Weights of a small GPT-style language model, trained from scratch on English Wikipedia: local attention windows.
Each number is 500 + 25 x the weight over its row's rms, rounded and kept within 0 to 999. Layers, rows and columns count from 0. Numbers have three digits each. The size before them is the row's rms in percent of the matrix's.

# down: layer 2 MLP down (transposed), 1280x320, rms 0.0532, rows 379-395, columns 80-159
# up: layer 2 MLP up, 1280x320, rms 0.0477, rows 380-395, columns 80-159
down379 097:521521513487507484506516466490516533481496485479474498520456509448516467481548479567463531493541524494499452484495490502466466492483504517487460472474479536548537511549474521457495543502539469491463508520506490477500479495506493498517489504
up380 093:513512528486507514486493512505533455518487493499525454531519496510455490488476474520512460494508477557490482463572469492529513504544455485476458481478450501496489502519447467497486525505488509503513533527503543497527516532483524465478502499
down380 089:512514544484517496486525452510493486499522545516516487509507462481454506510505507480523451456514503551476504538507499490501501494490467525516493495501474474458494522512453487486495518488507527514512494594510547518488487504511521478515474534
up381 098:501472521540504507525479457457491518486492522477538505477502544533478506457486476446529460475500531502442510481499469487537486491466497534490499513498489482488504511494513448498521516515480480522465506473495512547510511504467497523487520465
down381 094:488533489535490458526516553529518525510535532490554444463534481541482507489467511521508496533472505523529507482510498518478527453510530489513569477511501479516484492474507473510479519460496497464478532511538523534492492499508544501510501494
up382 096:479498505542493546507460489515537497482525527510476506506469514498502497515511521499496500508461486495469498477513521549511533571527450481453486501472542478489500529479557504458534535476474496496446543459491472471499486511523510472526501498
down382 102:479517491501571472487462494529467507493541438522500490525494493483529482512561546495511451476522511516487512478478490499482509532506496459493499472472503476470497526552477497497498530507515516498506534499514507515512459451523509519467487516
up383 082:535497443492539510543477503470523468515482464479527488501525510511507509496521519480520517503523501488478452503473507512476542478495502494500473492461535540520491505525496535435475488486478518456468512488531503457504578494424492506475473531
down383 096:520510509517514480484496479472516503510480495477451481525480531508573502472531540497468479467526506532484513525499529493453526522499502505430503522524546518493477533497514509469551500504495469486543486455555517489491531489494453454479474462
up384 102:524522515505567531505450455532508491468472497496553492490481492528478512476482522521502482535473529497511531503533516478568515493483483546529523463494505510528479545481509476461533518499508502477481501449536514496494492510512470515501510475
down384 102:511501491500486493489434504537468505469501473495529443497445490512532481457527489549506508492505543509520499516495533532519507454507485518521508527501523490540529483479508474563492432489539516496513500523514498463479492516466499516469479508
up385 097:464520494506488497454500471510505474478492476468516510523473506541486498521466464495510531501498511462498485497474512574461528497530489517487497530494497531508499468517562500495520483465507532520507491534499484499524483548492487451555460542
down385 108:492474482495462481423505511509503530473501515500476510491494503526506485517492453518520521512493527477494516501518497545465493496541503480535506530478514534520511466482490506473483489515494510496509507523465500509551523480523479450525456532
up386 102:535492486506516495494487485524500523514499488496537484461533508459464512537551456465485493541490519476474526479489512507462502460508535493475488491533498500519495505508497484479546529531543510487501482448522472548522489474485525535510507508
down386 101:526542445540479504531535517529507520505522501442494497509510526461487506517501495482523557521489498470467569476502489471495454466508487491496483508494487477492521485515480523512517512490533479503513473467527530455496465474506508529477518481
up387 091:559504492518547549513470517467528465487477523537471455496479546509502496490500478510465539521472483460512501487511495486497463500509537496481523514517493450524486505488574537498557508467507490507458533498555494506510523474493509506471510504
down387 100:537492465489492493510573559452513487486493498539506498510502461559537442515490461533501539496502523474510490483522493495497542482503501516511528502510500518502526511503546477474550496567547538533464477486488500485504524490513466472484516472
up388 092:486525494502471533517487513490515482508439509509508503489489482511516475450490529511527523493514529456496496494539489487508454527502529485471455489503514564524537536470509507490489475491471516508514510504474487464494464501498491480547490503
down388 097:444563532484461485525491497467476497493487482489529477489534519553501483475492511480532519506501527466485477521509467511498469520524477479493495490548495519492504478514521505510467507505540509481478485515477515471494451522458524496481536488
up389 094:522527525527504498484508550458517531482473510516431464525482495516482504518519520501502507494479486492495485460539549487508465479489462533471488498552513515478507507504469513469531478547520530508527510518491490454486524499502505514521506492
down389 100:480504508528492462493549549481540526510450476524485498511537483503501485521494513487447524482482516507522528529502496492486514484501509513522508499521528466479470483512520467505490504500518553483503493492485489496508504543544515509525531491
up390 097:503486511489548523510523507496482474478506488479515428492534487464507556492535505496505455508531476506491477486528479497489490492540500557488483514526518425498474527498496512502506462488458522529543515483539508510486451491446500527461467507
down390 098:539505465480546486484512500490511476504481497451528477466506524509522491461480524512492543487511504541519485535533499474495496477518494452545498526499448513539514493523461514466483478482501492534459486513518508514495468485504467481468513519
up391 091:489474512470519513540496514517543497503488484463483504526542507520503510576479473480502494489525453509463532503506572516524451523451534489483476502475478453535504529458516500542524530499460462508498493520487483480544495476499509488530527479
down391 099:464522524489553526497542493521530523455533510497501488515520493522588497506538494507506499488528488492494530494564537499528505529457524489499481509505465490499478551508487515453494514511476473493493469506464515548539470488505476504538541486
up392 109:486509517431502513500463489504520512516476510524553535487500509500507512486508530511494498497447472447497517509559477488513506473526464527505540497479479517514513519457473480499568559476504512448503507470520471517500510479490514501479502553
down392 093:541488497522517512562462482517498527513439523543520514535516532499590506507567482476503512518485491508483528487518520507512462459490517518498523496422523531513524479506477513524507484508495485563510475459516496541473509464486489504481515510
up393 103:505487512450496540482490457515468467518438498491507483477469478472495506449466508484489505468473468478499487500514492511476458508510494485498525498537528476515466488470518498505530503521493540511502492483517499495506509536505505494477478494
down393 104:466456505461556503467467503550485521483467499511516503526506475493501508459497482500488473497465486494542442472531503484502524491526488480533506450498509546473458476518494474506463494494453468489482484506504518537469522513478532520507465509
up394 095:472489458485562534487511425513506503551514517496524506505529520505442484549457560499459519464496505495434488504522488523476490510498421484488489492518522471509525493455479507463497505438505540470526478542478492517537516559514496523480510549
down394 094:456525475527526526515469480521481455521509530513508512482506455462459460519446516474471492465522515502486502502454467510491536505480489470524472473539506521505497532443472535499487499476491518457546446504526481518542503481469484521476483522
up395 104:517475479520529466564497501493517518497478525492525515516516500542508495526476480477539525520518512463506470461541529536502466519490508508487490495517477471497497510481523482484503537484491477503493513494487488534520500476467520491520491455
down395 095:532539552536489472493520520520506506509481527449492557517473505514482505524485514505532531491486507526529501531517524543533488520511488515458545536499510496492483488464508521508501504526524526492486468519513480508499492490529514463506515492